config.toml
n_layer = 24
head_dim = 64
positions = "rope"
parallel_block = true
init_std_qkv = 0.0453
init_std_up = 0.0453
lr_mult_o = 0.67
lr_head = 0.00494
grad_clip = 0.5
decay_fraction = 0.822
batch_tokens = 8192
steps = 12989
dataset = "wikipedia_en"
Each number is 500 + 50 x the weight over its row's rms, rounded and kept within 0 to 999. Layers, rows and columns count from 0. Numbers have three digits each. The size before them is the row's rms in percent of the matrix's.

# layer 21 MLP down (transposed), 512x128, rms 0.228, rows 193-209, columns 0-127
104:465529386515473587540525492454456512429547585530525463534490546425478542563511468557542490592471519509476524445501498511511405591535538522419427566512497406562577463474469488498504466544532484576481494480553583451417567571460481555553522478448485574503626575447559486432469443550541508507446468480468475412585552537628452553492555445551438481527484455497520470581495448479528491488577
107:441531472451480482496491485477512499430491497520547412468490455431494511531531477526447486551559584402458457473484450532495496537466483464551525545428405429429494489371506600471485453479487464515518540544585489594492539345535567499396509458473517488589538442522539451429499526481543508443514520568590529499542630459582553500456492477537482487494538487445558508458391430506533470588423
100:495493525442483445499494481554509540499516545486524553580518538415500542515468508500475430477576641552540502491597475464565517510572494452529442521503534570524532500518583456549452486420403551479523479500553495443495457370451480492580477431635511442482443393479496469530484456492510476557447456446536524405471507572551525484585501586437558522439491459490561503504517384486516615445453
098:391422456424476509504569456531528598517493451448506606549502412498435458415520449460504485437492497569489493495557475600467491486556538425464465456528508540445452496535531444543447446516525537511467482548490458483600519429487577502549558507586456492436562544539523483517463498539435541421489576525467520629508483551455508486404410513501527492586461463419538448594476624518530505468455
105:512558508469449452508516490465395458462558426556453498507479508498509534482553515463537464375491476520467531478532491602514502481546607546502504497410544517476474524581410572447503468494404468497530491498483499541475541591517452502644414494504503580447468549600509542580480568464479491434367474503571483471560465511590491434472470416455563559544473532507512418525450582496564491423522
096:574444467498602472556491623513538467415530526554582444604603530549507565528461452532529538577453605468523505495470536526598566474438487589427536516556448443508491484510490521530564477552612457407489495451547569434505458463517520512471529491548530542463541480437456550525506485473535482578491430522529577530492564471574576558580548496517573607440545485502494486510522484560465538552535
106:565406565510522454505538515523496489419570491542515518549500435460574337562493491561443447475556498445576519536486557460505461442526461463444501484461513498406555520524520537463578469514440499617570553439491583556517527547374506443456444495376543467521501481483540511512478450518496360539456508466584511432502485476460516542484444480438554436464476414462424520511484464485436480484564
095:425512559482458505608479493487502519488557518512579472462482454452556489541427453503529491468523517518488463486515468547505513558517484517464543465427473391518452475431508467480471463422538530586482590467493488533494499475486519605553477581563472448456475561596436534620504487588524539467509438523573542495488449556345499509502507499483578536530406470526544491531463284479442475525532
099:503510585502549446505470531594561427514515551484435527549450392552456546455471565469479536505560509555548469532458516537462508498443532497422571487633484566482417519528504432487497512484444467427497472543548462546536475523460477553453447495487483549496493517486486494529486404473554476547565570534521523471546580586565416437547426456540462481500537511600478580494370611459461401504607
101:545457490474425512536567478490544558573532499446498442427568459480519561462424478513549487465527432553559451396473532522495462528531474472462520568498396569499490499585583516497623547455503550546444580509491518461414522569530484487590508531465351571531488518508497467481516386535515546504481471493416493522439447558549491423488521516565498396502497560368509514513442438511506580532557
106:500535451449454467449569469542512507486486408632547447547468525501479527479544582578532463499579514569501445504534530473505437462412545591584468438448531547406591506489547439488503518527505570461476531500420509584576504479451490554552500499398581511512588435484435491446521483516476486469473470487459531576461490508625495507453480470531489472551553592622449477448549609549506521562488
106:488594563399448485426445577434532463431416425583533470528421498425545491471511478577459470556511586556452480476495509486489380452524417544584437408506476469547531539489487565495556472536470488495555581468468482411538502540457473540492570504562462504526556471471528613520453446473555536482456484503512514499477523539376447487493479519467449524447494350492526550523572541445448528457538
106:486605530554499472445591522440458503461430474455570588467400548509509519539567526492461489469459524553447510493532537523578468516498387556496527476419479548468573570498521498512535414427495433428400492444555390544545460486539494488528455467486483532482432365467555548521522561508516557518502438495550542511485523562436484464566524473493459598475520500567504563558396460467417394511456
090:496521563518483576440463506430488499510470513479490484512537549435526508544486543386543502512504524617505508523418553522442484389551462519467595567400514489494503604506518584439500529483565518511444541514447463517518511472448547499551478486668481431432516529480493590494541458458404510496504556525476504497489483459284478577488481523558473446540518544527543458584475504549462546506522
102:566463483559527487455580522576600562465547526419615579528501533472469494480602527514499480552484531521457555482564421459472505516508526472530485551475443592554510512414490489598486413568521542543477494490530478551486445465513508466466519487600571511600483400416497477536453551432461502563469438503521520390431472527393402534430504442593438445468542507468496499511518544491402473501514
095:585452520484528506551469514559554473573581462481527479457461448372563447472393489484527486545509474526515510488500490571535407478462487571518502531427470546516570531482488479465482489457478608400565541558502459464473519531512459504522524511614632499550493477515498558451569412433513473472462638457436498425518487417576488495568515505522495480480558508468403597459501580488469556456584
097:516554540411603522592514505494513486586440499458553528541437448517526547454465533497471465565446446541474535545564565450558522478508489463404490448489479392485497542471491487445537450469579454494519531509613478480446489451497500430474518548396491449537486574515567559553428496527438423505448502480516463481455491454722454540561419496435563540464500451455480559484488466512502518419478
# layer 21 MLP gate, 512x128, rms 0.229, rows 194-210, columns 0-127
101:545545439570516540439484426522524501501527617522491563523535553489520495495499397545489511473543507501522524436579396595470564473532498531512426557597506597486439447508427501451594522381567530463544522459546476521457504598526518392510545536568510462620438515462475509542455494462427516474430488554492469549545523499477439496592479441542419480511576481506440474526504592476439453448551
093:539505471485484548453513494423529417557525461481405525534550522583534551532500509434417550505504445530439471476481456508457562498374513503591532511546471492522447468524521496502573603507588514467480467553535496461472393487532476476546511549498562440472557614489552549517456453526451445461538513567532497455585451523549483372509404457602457586524553510475403547440414467588486469478441
095:452519512499556489542515462551412590561456547426527483444595502470435565547535548514532500425521513490480556468534519532439450529491478395593568475593480462583459456533468481435607478527532479517445606520413522628498475445542479573492483530476502498566502462509466459540492515500524474550385537464514540484501567520456438619490424554517605536530543513529410504449476539487405476434505
103:463550457586573428558511428530451574504580478438486508550460422496402495536560438495401503622513422545528517502475539499474548454475440541506502511445497412520520427487429387558539439462498491555431518486545534487461501564528381473487543568515523494545479594427540461531487420481450552524517441508514499576452428530509523500558472532566549469495510508538503421556602513570389531459501
104:503428463510416558408527492420488540496445493502518544438379514502464504532482484486437574472539416542486523496549382598517471422458438519482400523443519527504484417503484511512488499501448438553491425456482477552530552446467593468495623490583583472497504551504463511541551622422396391480491474572526479540539431533558480462513468428503450447449508478597514461505519447492517499491440
105:494443523501554486465496493492530462523419435518516555468580550486548470554489515459544577555418442574401536440505474421569528446448562534427526548566446448442470508587522452560450562511494424523508520455562435510502550440583451481602393537537493470613479451532465521506392465410443500548482474484441485573559474518562529526564474472507466531484549508529465523453431594443445493592543
100:579519534527526489537434407474529470489537427469504452532553473454449542500520514554466576532523534481502547523430455424502530537584452430518455526512507567549610546514540528424581493588500490517529435518513549527568531393510499409545528440416432491478553457546582551505496540367462464458551546556490501487500570485395590522542498458401450428528449514448384482472467450571511475445492
106:469414529541496431426539551489450440417578466457495401496559559453540432490482480442544527500503426617452498538461423587447550465489472515475377493580495565493535494493498470427545557530597396417516478566500569512526483554559520612508572553574508483539495540485545445562430512513519512584503498424528471532593602498514514459481514506470514492410500510504446453497514461461457570456535
111:568460495538497541433478607494487494516540491448531576636502509536407475485576537541548590488523475598496558493485526523438527514468459484513613461560573373528493418405517518509531438505525431495465509432493433537514515591419464540486495532559473444511540572461485455447383513566557533485471525541563423440431477511452541559494408592478539460441497502554439504471463539486460511506453
100:483460548561586467497590497514483526447529502524446474430446499430448479481439528412450478567527505521444558489586446495552424537497465426474501488529477568523486414335559524401474569430542572563534442490480451492474500574486536473450467315601481524489429426517505477519548478491559492419586546531500477478522503501468454443514499520455555507470479434515493509523525507461527381505530
104:543556446457463479528484478568483464473469465494548418446430530447563484513505583530535436505507579431551497497544457449573471597449552526468456517480550559522498476501551412540529468531428501434504429464473559507546537486429533437530600479581536482567618512517459622546489438372491564472410516535403391457458472515475462502462464470496565437565473504505381460520498507449455473494497
100:549509534478550494482520460451509557569512514516522468495527496527520567584547461521417415510520404439564496438439511499509559466587451537495452510443447452548578499410499523457495377434451478552540567479497547476462551497370416448511523525497419536515497443534484413403538538437534490513604452499496497458504429427506533430629469505613544428482572436482490509470461440451527479538460
085:549499455542451465453483547377435506511476556502530484569441494480415491530517465600549551472443493436530467463466403528506476465540525489499493464522424508396402463560492565446506487535536463479455496450448495503513495467436596559411508438519500471455457515608527466426493513529477464470400384543519571442490451514614444428406436513553547592528482570515543477560482538530447448441461
105:523577478565474484475513488409513524574631583438499483446489507509391405538469555555526452450467552493421407475523593502564498517447428408532493504522416540486557477470442560532516540503527458524495560540596547476537446500537478546436494529412459520590604515462613469447529501471480503552576569459434527517456530513482500486507487462493458510495497497530517551537480498476449343462584
104:472454471480512426461571521562440439504579452497553526498557506438511407530492482533576469581521494483488461469559468521544499534505515410506554508492490543514514493612623574502534500567449482520426577574499509511493435435443454508478492584476554464550480526533595419578525497534502490496472622430500568491475484569512581498516537534500662576463584574521478491447543553610494518463476
101:458563418456625541509437481453463435471460476500490483488468505560475448466512468546563451517469549516460538477499509485542427441508566530408603494509478480517543531439485509589477623601537466520488420476512491519513426516529492515507507533665399468556567547401576498381513379499493471548497464486437507405498565489469543463490515515539502487469522569484517391574451472516474513504479
103:505558518508468484479526522437402557513546474477480570552574552502522550588471640501541554461533584531505511446464508431403419578529587428502522574491594531498501521558454477516477449389425515433604465474526476542489518502459505500444453403477566513524539467511590473514513468389557476524507577501535506533537537618575480548510496515565512498500477504468405522581438477508509533514411
# layer 21 MLP up, 512x128, rms 0.23, rows 194-210, columns 0-127
107:507551479505530530552523467506478424495553497488555522471538489414557544565563536511434494503595453511468427518487532492467501488472490516430503493362520461490564458445466540495474581567439483484531555543583462609545453484525566531499445564506517550523559491488622541484522504533487506573562454488528623446429524563530480644467627518553435425462432398478537537561502532493498489533419
101:470498505491390414447539452451411554482494505459424503470470585548595514591430392521455482505457536529569542523500431459549539475454498422495535507454495583552468515546411495535478606505499506396441506472571495507495494510522510447536515578501604523497483449552593509581552551508437400447499584514518537453501442533527454480634416483593478504548476470487499503446437487513521438502458
102:557477535469453486535465613460513459529580428550534539435581481592578496490527504428621548510462451515501409497490476564485510430448494529508554537430495494445532451489602536595541521487587425537467466609565523419491566581475545513571498573498472537532519459535534507467478559488488593469590428494470497462527464497572419501517554513468413486408454530429509501559529459550513521584519
105:489559499497518571392565520546518482500498543510472537477444389432486488489549536579586523515467527531445524416579560449466501528444456544546490571381505565512474442539513482524509568537429530526472527532553571521510609540540515516508433429546582534522469536510477521493664536541604521452505408531452509461543501508519565516479480519514429529417434472492490619420520500483608516552477
094:385474429554460483501461539526489529547467476521457443492420518545517500506518452416495575487412461458480519545541470444530498525442431542452607421473496466460442404462555484565543522488469504477447425482506503480507475499467473343505507447613556589476428457525488512572610583474482542503457477427548468512498490486547632424385523469561455493434476545471481456506441435539475461503485
107:404520492441472512481521567431534508509527472523499522523508473533448463456595509493464457430386466472518497504512597573372527503486506559427436475478437564627410481555376521496525515489487514612455537447558436542543510567435504454532469428510499495538497467408439517430529599507532485485543589574575451528461393437510490562483572503516453491534480503492475493524539526423464562529543
096:484535439518387509454525434493513541506504502528546470585569419369459561483525561564518543516503468468513486501480482573508481432497450433483516544492511605520614562443499525474411445476427515487496528508354562568500492496518458452537610532434443547429522592495530444477516576512500469428501558445496460505522540511471445487560496526447487401535471492548418529498429444546427538435411
108:516548500458534516510500525438535433551460497481502570593495518447457487458507478561404517519518476445540416468607581484530483639557505494469459560439471400568543578454388575514422530434471534447504563474428488565439451497549491444493551503480519518463456451476450452486457515453405554537567537452469523546428525429542537617486483493589462526561501452457564572537514470509523441579518
104:549435516432551531439523619472517456441579434487517421496475486511492495534521544570551599479402567568657483495626551511454499490459479507605551520556505430447468509464530540463471425513617524509491442505435498551503452433476488448500476470572533556447541556452551505498513467500508479429501511445466511455506610527440476548516486500594577456458520491523463544422495491412493481471583
107:481530544501426479426514479537486421483549505536536443609565573511503511525523460445546481539567465515526513512442539448516578492533559561576483518565507472425520527480547585529508523484460527383535542446445482558435529505423473585567491509489579457561561463516467488511528457499407430555533466427672422436524504511491537632502486597456464429525549472501500520459538551417514571508538
110:564497504470458549508488516456463419527396485424546496506465555486481542449448597563494395389541594484538437468531573495523511570402439467490547523476538486497551545407580523589562491562492530493486504486481381449526513440401452442496542563536528517491512550469460574554536466569463530470408512538499490493419486459474479565420437441591560554551437475485524555523547549510441452450514
104:462514447612609563521558488444489440498516495518515481388408458449499591487500498474533506392590494484467468448572528433451482486593532574539532539430502587448521531456532480544504522485472469491459513520514442544451579409550561472537480475463501476514492481525398532470627388484420513475489483471368480508524523442489575463496598444553453529497482468550535467436499568524565512479453
092:521486548509465480577459471540466362471507566461508487458563488430586447465496621430494457498560538522570536514484568461503559497491590568543541494489570537566521621528481583464525555504545599561505531425546530484528543460484495449434403527434537528520528487481544544515497519516433432403507510515453438517464526382566537533556519465461529430433458568497546440551386452536470473519517
103:509543467503448490532622440556420523555510504465487479438453529368530497483505505550514516501446517553409575497473507509584497466552444461573517555507572480440612570572557474505550524548564496614538468582522510512456576475412512579452509559551502491425481456550532432501548624421480512472533551567425490563470549470560476476456494513556445446525543511533595467545476468528588532468502
097:537513380431539445528486465509519524589464465502437525582484539478522433393455516523463439482475490506499541567555588439633467539503544577455524540518448463559499530497429428512417617407530521485502455514506464404561538542580511569520544445541511565472486503507395483539437454583493457516425468472538486457545508430507520505378472437552554468568466496548484551502489472491496465583553
097:505574531439558433506511514480520485466505449524501456531550481448482441508526549471529575446656541477496467413434474442481471501438445571548489520580525483445482530515553438553470516584531538545563549501596544516474466454501507464570476503551594527557468432549420496625466624417529449471512563488507563561494455536496578460550520501557495542444527610484515600469445588498520516456558
098:416594555527496587531430582425471532594541518496565367500568530493449459594428519527525541454533546558534413487547540484486524518522419484445472529454505541587539458510488560467464515482450413565579510440526447490514509538509407515467385543463572510498387421538518534518520462419510549501539523461484499519523527525524563490464478466580551515564453545444535573583493449536598486515511